Weights of a small transformer language model.
Size: 15 layers, width 128, 2 heads of 64 (1 for keys and values), MLP 512 squared ReLU, vocabulary 846, 2.94M parameters.
Architecture: RMSNorm before each block, rotary positions, no biases in attention or MLP, untied embeddings, normalized queries and keys.
Training: 114M tokens, 7364 steps.
Each number is 500 + 50 x the weight over its row's rms, rounded and kept within 0 to 999. Layers, rows and columns count from 0. Numbers have three digits each. The size before them is the row's rms in percent of the matrix's.

# up: layer 7 MLP up, 512x128, rms 0.191, rows 324-376, columns 0-127
# down: layer 7 MLP down (transposed), 512x128, rms 0.188, rows 324-375, columns 0-127
up324 100:540493500413547533485512447478450569552520600496490430521584598573500545553460540587450528509548495514508478521547527438457540497485628574419628539461494472570526546565495553601532503444472527465582577459480592462438606547533484432512483550426555517493435445506530513549520518450520504486557378502467554517506463473484546471454507567530468529411482513523585415543535492459489521536531
down324 099:533556606535454505465499574545534384467489440549557465430419507396537527534476477532502519382474513545426453467545500517554521492445551519621523565560540482496533487454514498473518465498552479436431464495482467480574502410459542524443506542539540548539476513531406533531525486546499378542493587536577468478490567450477532515423419491513478498555412582455615425525432545494419485457478
up325 099:436438536556612535462511609554462411555462515542502532568396609490440469509537467495445473525497436538477589502502526470513523493545436551498532467480472453558463552482487564407465557510506478390455593487522422537466453495542405548508511460426479479489514508393481496507612422526517510538539499477419484462506498505502464427565418461488484501453501439393540552561552446506497584440573
down325 102:527553506466467584463463604497565455548570453523541441531556501519539455413567534466540482571360571483476477585522587498523526560525509502557501626489460608513393536456388528459445538516535536520511576378496482540476446541543527547522501470511445553509417515493413541484476443509504470527497552475472487524373522566534489510556427460439554463527545444543525473482534552521487502463558
up326 104:543377571494496416518491495449455388428419530475546501472477515503526535449548502456439511510516496558491458479500412572478460552594448446529552441493501499493523544671542532487494493533453462390478486497533442538444552518453464447487540554504483378490496530572399487505454455460501562492546528544460545473553525557445626466569450544499534602515484580446496507562470555535505442539459
down326 103:475424458596508538513424530500495472516452427593464549543525518468458520472517529498432450566448503457524562540414451495532504433543527443457527540457546420372452485532484483641455486521518461478438488570364445448503490489464400593528448460542590523485534523442475531510509477489550461436437400480532521554558468560539465407417430484558546528519522495469512590457512542516579532509497
up327 112:491511571503465482556516406595466485513516502434531483538501640537500492502445421441533481554409482484529502544425582571454477411551521489498419482481504538514574447495557592583450529428542551516469490437557518460547480505407581544543500553559536530555490513556471499569367540546528482432507473413565502456430487536412480399478459461466503508513493458546441472438420473527450417510486
down327 109:476531421431489485546564619546497593531524448549480506437506492481613478499322509536514461452556471553472487489488531549557432444463488468502529518580487589492615534490406376480501569533461493431505439404403509537478526456475440560487495561444465512491501568444540523472467559529539551534545490420461532535536491496515569456518487447571495482545513454525495502438460461541459396506542
up328 106:438453548513487499541558562513537405435427508456521473492589440505517522460570641452507552498477451580548522539455510486478589524480535460541454507608522545506558420532603502509536542473467550575401568482545477564483606521519476499490506486487440445422509490498491517424482433399516427430547468519474481568483511470466481542497589519569392527396431583507500459474519461440472493567474
down328 106:490509490501479587500515506518510435407522413557511442442557420517486450465545415523595568535585457474442486482509485546479579464474597523458456548496541513505515514529523533506486480431530468586482522508606500529550642497404561446514598597533415559463498567475346489479533522548522480488504530462524472472632520490482490587512475517462444481506578496469546497472534505560601479533483
up329 097:370473513522520590530536465586555504422515532458558519485482523473395458602503619463492548526465558430556477474464468481505487440499529468469545493560546395553509449460533458515513529485491438482498412531591535543557536524464441384498553559473424499463478479566551501522573388569479538449525508451435383446483404534447526471553457410502445444517447537487503544520470499444526519466464
down329 099:548524483424442523546494537454455530520480534549572511464519508451528511457484455427611493387470488489390529531511456407543487497502536541443492478567445441348563518580482540535518492435449417519475592465570497463587459465512448526443555534570471540527499465433498478519537544483533486520546495452519519423539496537471409527488514557556581466489455582394485467398525393478517560432556
up330 109:434449528464436430510551502552481430495453518523504432529511533588494381417478536518496550428615473474490527476519429506460545488473528507544482533548558588485410449495443522487535439503517493447425464545504513481596495485477484561537606553479481533506487411409523521659420507494521539441488453494536513458600562485510487443562479456506427482402556612472522462482568419518479485480428
down330 104:549515532512498521526541518443512411534492468539511620482560559465517520556530409475523484411473570521472431461490576443468534473499534481543466516461423513494536534527513582504489415514427517486429434440441559372496594395541442513497497577520576551547392524536435553497537407497514366538544519490518546566469467426542435551514421522528490539402468488484562514490518496511498522501390
up331 104:529506554525481505526535519533521547578483556466604372492487567408573502437487493448529434498462489541512477517510443520418489564579485567444563483468490518528473546529475441539509508574537436595515475607507477537609464548530511533401486510504478502471561473403433521594557469455557600583429586505430483476495471443508522455571472490560524454515502560570575551538418563454517529448551
down331 103:561588478540462626557503502492517494506469451631502478457524519522463508376517518557528436423411551458430450471415489556520510515469535422528459546495494561566476489497515538464549424501499549522412485599536471461570565528462524422445565541522442524499500456584491526535471474540465422432522507602560431524392529533509452513426500522511472557496498550460567486600507574433432516557511
up332 104:539394464460532506559430532566524438465526478472439467492450542541553581485489549470498515501532491526485521602552450466419461500532500535589434485474444479443590545558559545594460476493490450472583575459474464461563451521382574447474510510400535568517538507554549488528336541468514516492474558415621532446454513561444518430531494548513471447470532480444552455581506458534469523493524
down332 102:482536559502505508505504543522552471493553599532478571479542534546560422487487453471315445442437537490557460567484488545548555555385511500487591580486509485507497505500532477471549428547436567475504560585563589514519509507513550446468505450453428408526496499428431493473496493538509510450550360427439484602482510449522562568488423550609497538548513510549448462531510545461493512520520
up333 031:515486366545586448601502524504510506448414462444513450517439512500474473517482549427549482519477389495586534506567424535568453511539558502396517594556497463415426520445579548485548493535547547515485471451442596567470551584511551555500463572485521405500505433549425400458431465413443479532484501474450454482498451468494459505581475524536519535457526538560497433430551509485479548501449
down333 041:568549487516544497434435479484534499480556531618419541421498515388507607548463546428442461536534566590520579486453514397451517406553546497526399422531558452512481460481541467489464451509544525506473530537516440484416472490506580507559549522480548489479508562490538540462414537527481526540515500497485454534405410484434571467540440542535412543581462491460493457501406488378536487490550
up334 105:561556546512504415474414524537435441597506529528536521475495514514487569529577461391540415454461438532520458538529498537552482507444356533555521520439543479589504470561549566513514514488491469561521462513433412546512453450532406426518506559450517458570473538465491411433463514537516487532470466581510519437543591461535454452554454483462529489418435485547374431500484524507475604485580
down334 107:555589465458496539522462473458528582530482516509523509460529588488488552602494437559525500393505493551442541514468463511540518480513531476529562531501526539501500529550537477507357527524447418516521500540451473499471528600431525475538465430447419435463516560446534508441470472569563456614483533421540523512406575510550492577506452564413493464525573506450443524451632510409570473506393
up335 105:503501466469543507573488469405515557498398614514537437541545471536454440569515506570574510429524445499590476421471449523461480517537499482475531545585517510436579512405451510436465560502450469433507555526611593444420599539570473442496431496412516544465495496405582471524494472467522512497474526500451504528433409458434485529579468494504572589543477505528516447578445569529467461510529
down335 099:439558435598565477502542570428485466468437458464617534582500409558435509572554444503583516492520586467513397541528456459604501497542511505438563478466528431598481477368500506498542537471476519514519495441530513473504444463501531494499464409389554468503530471587523530498553531541529514491520506487517591472585608485481603588525479530493454428424483434477499510471437513477498465491461
up336 105:528443484506521499517486438408459578416578493473583491483459476486456523512515495463482500431482439356565499536512446597636491498437428478470520458460568634495553525495491500482502582530506486490481419476451611488535510475481440564520584448534576509519516527426465541489533525436533501530522473433499440454501548329418489537519521524580463464486470446502440494547548489446475467428525
down336 101:524524494463440552492447503453505527573526548582535513465513453476417518486528537473459497558445488422474509552589590595483484466514525533488491477489522469553539558509432379441527457525474503504590550473449553650532451397457512423496532495594509484446494489348484550520453463522513478509491588436551520458475527365446514536509499459504548455522524485574477475401523493373515472448534
up337 104:486502385464481464551490551553487447505493383470515525606461535509505474476510438495445503504453577592572494424559426512405475471535423529570535548532515544366501476534566481457515548535490497536588474435521458569445504422507517477455471596527503548577396446547514546503583493523430534509451453443529505452427558497459527441510481516490459525419539527579450440471464428498592500427447
down337 102:469483429477474518512509403488483372463377512464555502501575524533517464393524475439499538464503500492482550574525501530484521364547510391539384478506542497491450493565480536549564415434548470535448440525480554470463578542536563516469594465540446518548456510512486419515522503552574405525498522553515507524512454544501465576509516534565536534486500469460580534595562488529342468487492
up338 099:481428429530427541604551471442467557611501517513560571469577624424585459446538484460494498488489480469484462495586447491430517450399410474520445577542556454499452479529570494464440529506581466530441509546497490548558490454519454403503437549487531537502456489481558422515524427542475471507504511520563531487537465516507462436514375495437455574449374528447505487455513440419465532508469
down338 101:451481481513515479576475500611551539515549504491506442499537505447511601497549449501613624506494611569490527439507536565491402445520462512511448455454494553488524502550592530457483519457547599498581534485441529504397511551490547470421452461489447560458413512448480526568477544447441403586459530539570499522450541516472463455538463528543547535510556629455452494419457551434506473496547
up339 104:545521561543459451560445478597500516515494487521511526512466601493432472513567484479488473428578504533424507438525525414455506453535535525550495522560457486487477489515523561580583507449498548489590489402470497483543533477408455504427585517414478478515417379455511495476558457499559500505554514496514493446470558398474439498575437561423501542394539466551488505648498495546441383470443
down339 104:522484558530499497499501497451512454486503530521486440482624518546558512551513519536464459562384510458490519426537572504538391502387537434497464458507489509471532546519490569577422509452381458627509423418529524500580567413487498536500588480523487520495429426563437487353518488480445495454472556648469450498485530512512528499469529461542509575487481510501506500470413517449449458546446
up340 098:475516544504548457465439440500548514590549528502476455531501473596496534425527563502547529516483545480548481461401512528528445516565548474488483475425580422553444496571526595475532486538557512466535513434557485458580477459510503485551481509494450492432583528556431522608530444472397487453603461454514680476486504493465568474429508464475553425434443473465417500524482626472541493513567
down340 099:463490524429504458597532376423538516500491493521499533484469472489298473483505460495487515570487518366455479509444486522477513434541588525541472511477514487568475414517560482580464458507511450585407470454578502461496558503512476610434501442600487521528532597535466458404472569462480517477530499416527453440475551509533547550523508513533578465484534457505507542464537462500604524431461
up341 042:521491553506580474475561413532475497523425515464395481550464481546500528545446553440527500481480405347537501458550478510524494477535506485419503565384576506500496557483610567407629416466503551419543486486521559505544521450471519566496414450505449449528473516492502488560495507499481527516487438458481471426541527559507534449492443526474514537399462527385472553511600490517502429411446
down341 053:538520483398509505482456429499428529512575464527447542547610567477439500586507522469488478547523444573679477474461410487508483475543481472558557522523491469515508533460523461410507507589452548434536577439445496500468464474519493416455444536509437580491437574553561473463587412458502517459571479483504534543479534430419585599479492452585518579474532472492509558581471474485497506561501
up342 098:441524521558500529547444404524455525464411573495501469532502477592546549474474502532481614599534451588531487547491448539570610507661450411502446465521501466490415457525552497414518480538582498499563430488475561557530467497540505545514489503529536506506485550544425509419481529510484649492511545390543472495481501587515491500529552477456481509556358467561493469494472504458546492491483
down342 100:475458519551495503544470493522482465432456446417519484424482484551508535513519402454587456529414558538610463449524535511514487582516566461568447454435567477543536544438415504570557468498423489462513525447460514585507493508497577523552448495467490450468495610491525472527492488534481450522375557427527544538500450413509505616490569588523482362482541506522464571389594492516486516526490
up343 095:474433488484579440511472580500548399456385549520506523544455518485469456481518456507515495515512524569625461465501510433441488559498466430512591438544427513518543533512533563508526608505435439437518480554482484511457500555440417541505460476515538513489468682527571536490417387484518548442437486459508573517456536464462544480541537465495424584508577491435511527544404506513523496469590
down343 096:510423530587448540525528591474568564556502485539489490414375550538442449588418566545444509417466449421492552573519590547547492532481513532481451571587566460452468499502429484525504461536522402567497551455529517473489539511432409576466573397493470506493424448433508464445536520589513442512509476472582517501516487433491486519470413451500456429488414464489517562496561536470477540447523
up344 102:421451462509496543489554495551411569517443537460442495520488484573496550511463545494563535348416405589449518499556611473487532498531408380477506472527484458560492504506465547483529489564545489387477515477483433376479406516502481512439431471542558569629558567541483542465467470503513444507511529503492441505494470553387495487484521513513479467505522451481524554403524508560436539454452
down344 100:535459553504548580467471484462510474590544467578572481448492545497435527405491542420503523469550503497430542500471507419481574578417516473516561436554513485486421581539492525448508515518506545583480518537457535509458384510474479521491466514420461597570439472582563575405501492470462557438462569486546412580507515429458457543481548580592488452490436501420492460440476410446497538586503
up345 104:578478442512588502487552401584562472457527549550488532548547538483511503508499481525528443463525428467543517489462480478407452528455400556375568523510605511440464419504493454517526498444536497514561576579523547596483496468517459492513440539552515555492553494511505514512484543468540482400532422511561489488448612524557518406481441574565526436453505478534480518527573668445488573529485
down345 104:544458537568475490454392402534452480539432479450481562478510541456429561450576490557551508562448605518518518509558500450503550490445518489503431438561445512502486398436474455505487544460445447481528596497570479497498514557398467537544521540526573537529531473478577543467417492589509460556461460538572452525472470409522462515468535620514519465466553418501483480454552429498574598381492
up346 031:555480481532507458563454520530446470461472522551469559483524435580492454478562495505586428524455445497659527533537475525533491446482521498455521622528495523398528470449580573479567503600454462495507521441569509522497452455542467452444527518532382512537567459464445399511602428524466540554432472505480536481547499453524488521469571592481462505444419451522632508507528414579529507512474
down346 039:417440502485499454450491523409475473565544556495484556547461516502511646399549537574454516479562573447440564517551407479515578456540536527540457451515458484410500452490559499515495495545433446551452575479518427541511532503482558562505530479478601560571535552525538474460532517462659500518531536510534533526461477424450484501498518403466405597533502552446518560454551440537476428444503
up347 114:516479505473495506457536586463590482526477553513470569493464542574444414526455446526493569501429478508532438489465463499504402439464388442441598555542545572562549538441521459520563451514477519464525462530536388466474512573553461546472515536546452464482456573509548602568471476466348537479501544551519392439446532479568446478524476446421474516427536512538460451418484580503551515486551
down347 110:545532540479506498547501505512516449502511454534441461520548529514559469579424473466449531609584448538447488580458534467541545509436445549428609569569511422432510537462523569452506498443508557417384472569581547489601485555505515543511520462520582443476506534514567505533430528418471422487467535486460419549467508474375502523529471488431577426511584559537503572480520453571524484458568
up348 087:543572544504491499428475600505526551437538478514595461556553471550573500394581533474511508568524481401458532473457466521480490499465519484506481572402448499464596476562467500465530498521590419517497511513477576478474464448591476474513358551453470482448503516396427479453481515540457437491493533474498421499498455484562522456612444503565459683485485520538554452505537482473503432519496
down348 089:481406528538553487451400477569500542458492454624468518526579564428429544468528504456487486464472525467494502528499413397582570508473456471473398493447463536439490378481540468572465533565643525468492529504504482421480536450404572556527511566558463470484451505554504528484480518544471560486512428395397504530475557516566473474559555454462512468540478501556483503508551451488475422414516
up349 096:529535448432538525504631490405467470488556387472383491559509477488413525549545439519508533467406459406549532453576503536501458534466411586537505491495544482506543530483550488522450467395496414563487494464484509559392475479584465413517465457430533492520544514461485491477536472572590481470527532412477457497552518434499546498495548467451464527448519588543515542463459437560488422497384
down349 098:482555489449438500449604498504533527510452494460510532557547588522602557501499435513520465532453547478433515497518498498467516419422554501601460524489442428505437449496548412524528405477418379556537502534508482431614618458480518505435507446508455543389487502493563546446492415455386455399560524469494557462530496575533546535516510451518493492566541434532495521525473575480427531467494
up350 028:553508450537552513549457533579435488426477531432518463549425545505528452501459549525622557409432405447562607499499482527449514484479492471430487567505483509445412516453555530498479498641548512511376413450445490500480453534407589580470509499537498505504611426483490529520555421540471438551483467433432510510490502514541458468586488507475445511455490449513495547537517497427487405523443
down350 024:466524516496503518519521554586515418539564503521464543414557413527525531603496435444469444586434458580546674531570495554483496598447541474496522427579430539443523479587560533477469470425458499477513473524503434483572531423565448530424551529484532486423473545549495489458494580492611523385473511581464438558515513486469520486487522504481489446509576475519548528563507550458485457469526
up351 103:575447516526580462585531433471432474395500524482355440503434458519523512499595575445482487553485558420513566489456482465554533481528486553465519498505519527416504518471501492425522500525511565481514490423355564490495459416550490386505571461476488442485535480480508530558492488521487430426470597397414520437526460533377489448500488526547538532476556563566499481502508404446534512471505
down351 102:524460444475512502541527561564511474480486529507514428481511518439538549479472522520485482583507449461538499550522514414484549493645519467539471482555496582402580427498545403479512452492443527502613529563487452531568479522458507443428495512521433491429551491530486460574502528490508600554408608542464500505492527485479387514517502595518462417601491433434578546484538397551445460415447
up352 110:425449488548504521381531509386493474549470489537549520509595498435488496478400521494510495425583478549538483619521581461465455579524470489532494527506461566485385530546547497474462496426532543467578465583551520537526460501492574505434414495501616526517544423415475383465500559478435541483488505574454525525516539478539443432529452555442459568401457499435442523539480497515504544505575
down352 108:525453533512409471554501529469506493430534532449539493498589482593547577415556509484520475428494459516513580499434559500360476521522493600511407536433524538556471379504487496557484426517434481526467580449537564450498489492538577477509472462497416462547515466593495480483474514512501479452566398476545512493437415545478417543539500465494525538615487519473577525649477568518503448522476
up353 100:555558512462536494454392504406536503434584491514572475507479435493549414533460460554501461510485500500528471480497470473510476458406478470468580501430488492502506350492487565492543388470473558466441506463547532556550609431538396478507470456507488551561491486472388496489447612624555527484584487500453422431433477512529508523526481403514442509471460458496511510493447524524447428601513
down353 094:452460541450478455485456487647558527467532567573541494487404584527489446423472642398471486507498534459460459462446536459521518562528469499531442519447506555370456539512510360540450540473481600547494571456450447458462472494460483521484516459545535465450480554539543472485582447447602534485480514440394529496554587429473462479509542476530564484524497584528509567501537539481512509492465
up354 108:562560413551487499560471457516466608458481555523495504459428508487539510498477499445432502512544577438511440490472551500515567641598548495521557599552663461599492449430521531479566496515561450422546555507535494466490517531520535502502507455483545592442488379515536511492455476594517542516555456354524488482480493450513449515550483465515525539478475521460527503482506523519477514395397
down354 102:483471466490531448532528520448524524409546440477393485526517476446553523439498520490447454520468490437533610505501522646528496467461511534455527478564511548396428552511536460560559574411629489509515340539546467549425544486488492578468466555516527382480495533470451435487575537505501485481495585519502562550479509486572495509505597555407551524546603462471462548492528512510465507487460
up355 104:560515399470511472458534527501494499503528495483473525509419529532517459620598366482548374562497474442487407493442479570488439460470502523512497543495449463540537499485559540563408549461540569509473481458558448478573550545402528551480488542497478422565474574577498551519526523559482414500444568474491431487530425585568414464504394498533423506464507553473450460509480409530539491429483
down355 104:569450596497480463516601514483536547541510471560481479470504537537608449468463512422613433496571589530468504532447504549414551563500476466501485475556428460475599520528482441498520597428492541409444509471523497479522466447372482584476427466535552475558527594469529520425480463437529475535496480455504444585481472513602588516471552516538535447548514521420481485528568511541406534557550
up356 101:543494508483510464495454470473469447436491405490435592433420569549483567481388512516505518473520459530576554436501495625465456558427582486470589480463476465568547506478553538449407579531498385429509494507427377531476486495479458543485522375462546535485469523546500472551514481573567533462428515526457517513551524473452484435497509436503521474519522460468496449542381508518545519372535
down356 099:499512501519445593480435551520425488516515367573539594474463487544400587606575542510523497559452493497504491549534553414447535537479541517522575508530458552504588430514523587424522518442492580548457474496488366502478517563573536555516571553453530517557448549549432503501466514545500515485550433571468478433445482538505473476483448538394542448507506551435441560505541474470433408518508
up357 101:585480485482586541559447566530573520517449536526430515520364483535467448453562549499468441559553445538477394522504586587470449440466425608468466576484487498556591414518470533526500457473432452515538581435480475514480509570530559552480541504455492402446531463496539573518505467449497590444468476410482551408442466487514489530493461567450483594455537486570438448469540534467478506549518
down357 105:448476460504535489523461554533543521464524487479544552474497543603501553533452537485503531578563466583449588534515504503587554407510600565550488543545557558500455419478548488483503502455475522425471488449499501582470526535506429466576543606458460508490461549522368497454494436522459431502515572443457491530473539429559489422528511527476501408529540441533532572479410502353518610572544
up358 110:527479488539458401443504581505480546498517505376428548433471573514477488493521507526469543554525433525403472445486450580461546450544477531395570473428514523482430420518551435573531553536536545560534580480421595491438458414433424520493523545558507487492476497492468424536552571583577497520530441491515547469521493498508432448575525520519522491469481486483480346465494491507510373572514
down358 119:506541463427500454516409391523576469454519491455495520508432497524489490600568492496591493457538484472552569501538548455501428578405565468586563432408492483527501467464516500540527513494596444440472462514452518490469435455415537498461509517517422460559511532514529445531498527407546576444449529562490631455584515469528441471385478498438406491453489482511565497521552528389422492534507
up359 028:500451487503549508582558507450448531507487559412487525522494599500487516470565474517525486466429479542595534602514424517500472517537432414467560600476503494417582453528518574540527461561497484471520577515583460522509504578441444481461417468495480504471453557461411424551518538544507612537497525479456493372508573566596468501537499448556461588399505522538494498487561525573567505552416
down359 029:476533500562538420458466429484482561461510482536557447569508477456531416601476471477485511539507543508420554562490539524534580416425407460563437470496523522517536553457514528441433528561588526428447453448516486540420508479377621465498555524545509564448525467575485542416469420510469399430514431489470456537471433489406486590472495475529472513576409477460495497446484490528473525475584
up360 103:430568541464431452529453419484426454453434581492534510529463464465488424539534530492592465421541482438595490519507586568516553520559509579470447505503525518445548417519469533495566494568511433485467455501460540502557516535490493539533488413587530411493495490478508549464564520496503484524415549506389510609473575471565554406595462589433471527532461445539545583579567509473476549462442
down360 113:485539488562531504465516465527484509506484497377466479420547476463448478493542370533434421445568544579519471553367495362492577521435569477510526554426460561484517529471510479488488557454514551444560402489567480520448530534570594522429525547511394440515521636495451558410533540537460493534480469535502519531424490455568509446515502520499520441541432503505482458478580531541509540448496
up361 099:438520471532571490432541611436385520524483539563531482420463502430528511564528556423516515429440434492507463498493578553463447523491409413484454498563548567538487545408496551582512514514452581467532482563488497562534487466538408454420480505562445558508472571521437497520405461506620451517508467445478501537488408539529527530556448523451452536513527383477440417557550542498540466545492
down361 100:474512434568554520598450502464505493481496563526527571501543444594414482464507514498549479453519555502474456434523522582548500618532569586558465551546398539437500569421501448513464559537536468586441522501567558471499435517466497513498532491490580540509641541558537577441551481513475529549549463508581496461511497563399517565481541551475468465607475513446553531457558498550551595505568
up362 098:530465459512512506495582504585499517426462531452509381545508591571522515409554530544582504476574484498527546464438525471462413530538594487538561504500404469496507541519474598522546501458533454526481407560392562535624554464499512507521552583532516487522517521488555518473554448509481556622401466541464491524533518491564459509556441405515466424554515433486539573452454501508488533567592
down362 088:397480625567613541494491512557540572530502491510493417433435524496497472499456478526502396419531523509560469510458523580479503521457462499505487505558359527512552432593487420524610502510408512541495441527545535535469582444562517573432478448448537502456544455408505440480584465487505466460528483439557453472542433512457476519490483477535552472521441515645551538495495496524573534462449
up363 102:484606473548521521555486434573459511477462594512587518429533530509479476457484483540496532447414474402435565536528539502515546555522455547477454519470561559403465511590522528514526488407509605522535445573465473415527535479513511566500442560499473596557584372421446506569459365559596534482515506474507495495477522443429494489492419495476445468570528519548518424539521456480519479492435
down363 100:617523517482509451557544420468495489443492480438468561422495507482559557491527523472544421516514552558409485349563493628493564435569499510535478475557582546513516458520440483574489491389499504407487471478510537477496454452469480407491515520515531512405451475489492457432429482464526535541503474543486502529512451520562483378616505470566490462501589560414533443486421503552427457469497
up364 104:456484516524525429496498488560510492438623524452499532438467497623496460459447576495453574360546479457555461500454502465367616522560449465460451440507469487514488458551524510465561557482549501394562456583477487423521556396503478581507492530558455464477484434513464472542568516451505516489530479509429538474526520499533484478477507581510487630546522514529509433595470415591472472469519
down364 102:505470513419432492389471538547604421481505496556477504445438607413520488545581510485603495548561453471512527500587429556559429446588485499567584520515487490494503492499455574447514507480443570483553515529508490422528541509531496530453492447558466474460627475531512429433481466482542471503458520420400487473513567531503458515532487445520516489502551567434477477592499586523441410622533
up365 097:468440449395557445566454513408470483560550579418438488533554527514583562499516508454487459501502518478494462604553513549453444489498431442519462476490533483460407575403489495533627463496450506576460489467470506562531488534490498575512469579459433478522582497650534502524467467539629481551473469455505489496501513488525527558537490506528418543534552434588469456455400531571525450453462
down365 104:456445509438539510527391489476561499487503553603487512563558458520490510475544491504502502522551476473423485434592522556485475484562487484460442472487418630543561594493509447530510539463470473453443476530539571467418430594522532544513507529542501489534475475543440441522477421551503507517453504506578469636535525571579482459545539593405498465618426450502506442587553423431533556456483
up366 098:473482474435509384542518463562407467632537521442478505493495578437520488530559417406512495534601474469491487410434478518349466511518467531490506450518542535552491541495473578563546518550484503515602506515430436536453449586437441499512562510496475509438577519470569486488439401480403474498447496519469515454485549527555500441474526522512482434463444570530497454500565401522535505388498
down366 099:528490526448529493432436474404513512502586419524520518384526523403531537604499421481491505544541563543513509493543399538447526554475486505463476520563516471480533506461457439521471434531473614514492448453549447464443596508571491431554487512508490445385447495504464421502380462583459483511474431450465473563502475439539540634461498488535571466609487519471470537406556497529461497548526
up367 105:539547445418545485555522436468436548604588523482418495535538498536497456510475508409555510455520499515456427546559504445489448528632542450477499522449459550540474434526475523509534467523495496496473458479582586472546476485583437522591450498494425519518434451492458493490468500558564504523483518570539528467495431487428485503575411526652407561468564551535442436535398532542410509464572
down367 102:527478588509542430523529531404508572449437520541609427495492485541494563488541540537426518563470550462559449444547451558422469477483477567490436469564501636563468498498526507479468500494348507510504574474570471518458513509438442439502474505555549506535386479518499345493570470608572480483572450507487452467476499436470504459562595446499511452495514494474458558514516503455584509538513
up368 089:485525512457520428554525453442448463478491496519498523522393438460558442503486476546569600500535475413542532448502502563537601517477471413561553510449507549470485497537585541433643511567481458484456471407536482549446489600554412484457503435439515504520535406485496464476535496582542504497477446503480498456571567442583567499542498485522529619547395407466483522470504543534449445580526
down368 099:487474474567546477506607483498560520466447472599480514436535472491525476456488480494462502483545480439465497572418465538556623494406380465552489527521382427530481508502608435525501492488510550519496540477543568419546530538469558448411448483471485491443523583598545487458437560476568414438471527429605557504524461496502513517500481565506468542547523505454572485415487505421553579465584
up369 101:442466553519509415531556508536444521445464596502508496534446527565525525464443558476489424415446364501489501475494565456505489465479442521521614466487579475522339476503401497512582427553533500587475474484446555429480522400459555514490463535584560527473532555518453503486486534454538541433469512535399494513445519541518516509556536628470398519509504450465466498465432415502544475540506
down369 106:521475551481490412520516518531604496428552426538533532551461418440512603492516540574378561460524534460591462538512429509510606580530507452529438539527534458549487487543552468513520585559376475589517459522481487403434576518430503493541502479522496545471462521469514469557550549555479556447444412504514428551452593441459446481485527489461550543520470539477535427542611520574492527517496
up370 097:445391465516447480482434504500480542475428394447554464498474508548501591509567505492440489539467519544555493497542477461619548445517423495536495609511459490442462530415572530481568577495509367431484501480564487484457476501554442518427462544479475486575489439522527480550493446486491551426577457415566397510479466525607401479572524479463541413528489497526563479410515498553551486435520
down370 100:521557516421495455529459472403485566545506441576552563493531476543568522487479507491468489483585551377527572536517558403477500438489431514512558552601594444522572534462458477527456462527453447387482438490511466433549514468444499473542488575482403454512494473582509591459489457488610526523463528503563444566539453584481495530547563483513525445458460529520481439494596411543582511537559
up371 091:506537520461509461501447507504503544484437511503505515565517519441488502552472462375434411550461438410516419560444611483541463424583501452469505489463458535575495469420540577517533432499530497411574522439537505547479445468481575510505435428589572422533567572520487438439548462457483488500514505493499525526554351478525458530426580454479419459495474521479529464429382464566530511445501
down371 097:430442558424439481485520442417520507472452484509557501501510581540550502443530499469525537439482611381470477489498519535496582473529474421528435438489504512415485464506551436487555476471475479588476529499564508492507414596483463434450460571468477520433526485469473449480419514464495557501451426545442623456523422475484545569502512465547530477452544491421493571458474539428542530424679
up372 106:507460512500452504565516541539507477533483550454483534478529586405448494514553426569492511457526567481635559412491392474512482473464468555395511505533388440520497453495485473497523494432389507514424425394595496510493495521493526434525484493465442534602536551491430461448524415482481552596467520470468459511533524562568465448515605553504537568431455538421460531497519499613546478522508
down372 117:562531410505399495557459439379457501427441443438473532453462579453577545373564473564566535538523521484490454468476574541552447556536482547524551424529469553495533470566416555485487374401480427452496516532505524508485461511453414487454493480483448553578553558478604548430446534434471569508416477480468552503438461468511506432440527496432532484441487509447477510519485493510489480565520
up373 095:443539461511510457452336570514519557524480465504529409539573522512556482542489606379472464545463433542503466428523465518480525471595432573434513541623536530516444541485411489448530470561470400459443491443497531484516406509463565554506463535511520484629404550508517436538512393417463533489495518535521490539479499496470525485497436501464427524463516439496411505505557521557506537538471
down373 095:371511443481456554436468616459541481516473446470536421608475499421490493474580506512510508435482505562428446422563525488513541410509501523538452490521455500475554477454479396551479535505503554492512585609580470440512433501376537490478479504454432513511507580517571479426470411553613494536463557446522549442543483539511536476503478470407482510535451537447499519515555527484489628510552
up374 100:459486564479460388468513530464420479458461487483562408522551609512594459500522521499532588441531455447472400490512524572502508508474421514474500481523551517545493554450516508465507467537552510479509387571477454525616451534408612491494562529493551498551589528515515535482496564511449502578349595513515447523576515442484509493543468581473525402462480452488519588527541538539484458553441
down374 100:455628418529512572549483472508523473517411538483413485443457480470483466520480489479431498434495483470405479489504450459515495414411551536557488464512487552445513521505478484520530522538501548427480395583463468548428480463462452509525529541505505572508507498418494511542398471554537587647557546457551429484513492449468556533468555471413457520433484447422404490495428449515493583622560
up375 089:455492479476581452465403509529507528450551572550499546549447529419514549537535449520511448518534455416507497489488463466495425550636490429442570511526535526414469466475512506528480554499431421521560535453574520469523522506515584545484479542489524557527556640437558393509593466496441455547464581500542431498507406410523508551541465577442537461499512456436466506494399563521557426436483
down375 094:462500476537456501475483415542515537465451477528551497524479503487514509528525415538514468502540518486416435438523422554372556556506565438508489549475496575565520426490523474548566452428375485481429429405450502532474547562553473468407547495492537596467482514483537462467593529550464501578537479456556517586479528436503567627495489613513545556564533528488459502450476437577391476543498
up376 096:480464432469572468504526582469508458539616427524590439514536539487392424564508557471498514561434538517586522580511376530442470485413494488537517543447531456495509497501569455517573457460522519630617493520486601521543448438595478484473524499490483487483481514481482507512422428513557448486463428470560570465457552495532501446525510474547407556475549460433477545487467507505550498601415